From a checkpoint of a small transformer trained on Wikipedia: normalized queries and keys, a variant of Muon for these matrices.
Each number is 128 + 32 x the weight over its row's rms, rounded and kept within 0 to 255. Layers, rows and columns count from 0. Numbers have three digits each. The size before them is the row's rms in percent of the matrix's.

# q: layer 4 attention query, 256x256, rms 0.17, rows 0-10, columns 0-127
# k: layer 4 attention key, 256x256, rms 0.175, rows 0-9, columns 0-127
q0 097:155141140168132162227154086161116140080115114156152104182136125182172159117125110167158113134161143126122146200118151108154153065106072145051119149106111131179150102086167151138049105106113117092105145137163103138138134164122120139174105134126111133153154090130134078087199138120174162187124120148180095083153147148145138154129122137192082153126120075139164111211098145169120141169138
k0 092:098120082155136146147161107023092141128163115150140121167103140166126165130135145100123070140177127137149108100172140110163113132169112124152186167143097090128108099117083149133108137061073089166134193162138166111098152110118106124185107133149133179119161148136092137136151138175084159169142143167146133149051149138072064145099165134087171096100157130060139182150103138194151134172169
q1 106:095136087112087142150174119080173185150095145168102181159102149112162111106142151153062135110192092110115120140162162114153185126128132151134147161096112165048095067172116151205121070184094086118105093159081163122122090144113136098098139083177152112164106148117148153145123111052148054118132137108155113088139135118097129163119129107112074060173122191127095116131092171103134110087124
k1 114:105112010060114172067092170155177135088123148085125118107095168141140092149133174149105086106107146151199096107116137145126147150132151124171133116137126128105117132099163230147181152099149151135155117100085136117127107192128140085054107084136089173124127179058093200197134138132075102101127093156146133147154117110112148078153157106162172150164169080127089132103183127097181084099134
q2 115:082133066136143110074050153170122109141173190135129128115152069100166095153120112064146126124091154104174171144093138120158110111157180113181138104155087156137138145120147143108137199105147147132150131119159146109179148192098096176094123132062174158074128106116085182125112155136079124105155099123068104151136124132156194129109130111098160124122123091073183129142175120106103092111173
k2 128:191144183192123094175184166093103218133131106138217130173172138129094163087144132119135112124131124164076124177150100102130160104121062142095120124196133077127135136158120079057087111126115123164119147133143139105109196079136119131187104128156155168141131128137102122106105150158174148107141205112156113208128157168137118118100136133123097042119123129166135136137071163153069142173097
q3 087:112088135107080210128149129150117102137152101087124072142057159136152135135167115183130147170183088130129098178117118129110121065111139139153168181058118196194123124087101069161117099098117126086095173171165108156166157112136155132157113113135087096126154141171109081110125167124129172100151119126121116155125144167099098143203150131125130136143155072123148125111149018127132122096151
k3 112:118150144114093096102099139219133109093115155127157151078142120129160128182142079102151068187117132159179116124121085148078116153145163145118143162073164160144149181139098149053097096126156158094160112154127130076160156167116101137098092140063160143158154124105127121103120158133169160132156100103075157123098138118133171099100143118138149153089125160115108133070101099064176084110132
q4 123:159147160148147018129106165169106180103163157085102068118157157134110145144108098161206180161115147132142170161066155159135136158100176149138166150119190118123141164139122126002130137154167110087153077158086079127129151113110084119148128106112118164133129123126100117127097163137116183096113182133094140159112158136166164144148144117116150111141124101134168098130117147185093178157107
k4 099:072092094091167121041128152125110200171152119100175139131134123117142178176137109119151097152130142175198110136138144132117135133147177119195131115134104149153136106125182079092074060105152138143131125163150161100105180167133140141123130084135119123155105112167125151110109157130077118131161121115089096110110138109134120115120159089069192151155098152099139044109137144132149106161134
q5 109:130180161107099120196195069123136124114093072089100153158120119118113154156113156130069140101130121114087100157129115097133156152125131112103134098112182143122141046141095104164098119128132132144080139075065115127116116105121165041144126143147136094128144163133160085114169163157114167128129145151134197101158170152108109158164146160164043168135175094186101184129086095101147097063050
k5 091:124128102145209096178096111135114119113111111149126087113083164109115130106091128158134089143128069098050192175147097069147164127068138117144123122153073088075125127127114169104131110127144170117173115060103111089055103097105203106052155148092145090127131129118112130052156046152122153157103137151137119168124134143141155116114158141097105168148136119131182172160157134060170100122124
q6 143:227080179108131106172065133179144179105108156147125087151146174178164151108126121156142138167168105126107153145126123133136163096130139145133190078159112109148132224135112134080184152182144106141156092181143078134100140137136073149124097064121189158126133115118157156159135129107120094165119136125071074139129134111172195102126098120139117113118085133100192083093141186148120165194159
k6 103:151170073023165092107074107178115168169119117077156125130125161117150174176108125092119155096176145171136153157120101124145140127173149095136159155146155173107175126113145115086156094142110122132097157171123106113122162147173079172176100085181145185098179155132110122148108160083123113178128163134130075173118139139143165091103131135142115122128127159125137124128123163151158152152155
q7 109:146176182095151112161150007107157201075075114140078135154134167196134126085140104144139168139054099085104121142072155127191095169099129158132077090080144109121186110150057088079167146166098115138134138084126141149147120098116140142093135120157216112165161161151162129136177121130100139138139176130114124153148187180124079146178098121195103141171161115149138065137130185098140121097137
k7 097:186115143115136091087139145170174136153164098183152113143170173173146117125162136178122083134110102097062108167161131165174146101102047176068102045191058103107172109140142124122125106189129124084081107123137147171123102117151173101077096115107111116185152129096144114072127116146067119163176082158134135110147185161119118103173132181076144112101131141215126096140097139146127140126091
q8 100:207056086131178183059135200103080096173156099103149170142154098102163118096130148112159084095168179170148097152162104142119103109117098083122153137162073173176088144109099173101117088064181158155111136106135124135115093129191128156145058117132069102130085100138165081071053154114125132135139121130115119101123123118107135126111121148132163174146150086118082124147105110084127058114167
k8 100:116118068081121138115055132183121092171113097108124163119088153115115074115123090144119141136127118133134116137159133170189160065204143105105116150138114116167125145083112111137195123132211081152102062149139115082147189114140087122194064093159122163160172134145099133157114185089150166148150165123168112094157155128136131098134095139189145154173154083126144047142057169125145136140145
q9 118:181123134198192118138106129158144220114161154142116103093145109148089178132121120156171204133144132133122143097093175126174126070114160124137150125110156073111148196147154113094164146179136110124140129174079095178136130127109104123135096161134187177143123129157115156155104080100125118101096136116158123149120083064152181127133099077116165090119059149120179077140155159134168176191186
k9 084:121210078094132177073078151084101078133138178138103113123121138142077152146111157171106172061143148183167129116131107101120130074185121115149152122119168119112159130151231140169174126142155101142168167152123136080107183096128121140146089109157163112144116156128130159145064166075129104184186142098147164118117117153129205136137081136111186125113064110148140086120123104112122158104199
q10 098:111144108121070207116159127174106026120137102065110182156119116185142127133148128089084170124095143106113141117089121104114110169098119119164086113123126124163148040184139116116097118099126116139127075126128130130081129100167175140144132177125125098144121131140157088132178146152105153169074148075126146087131179156146087142174140126133087136142133123171121133170082074113183076037106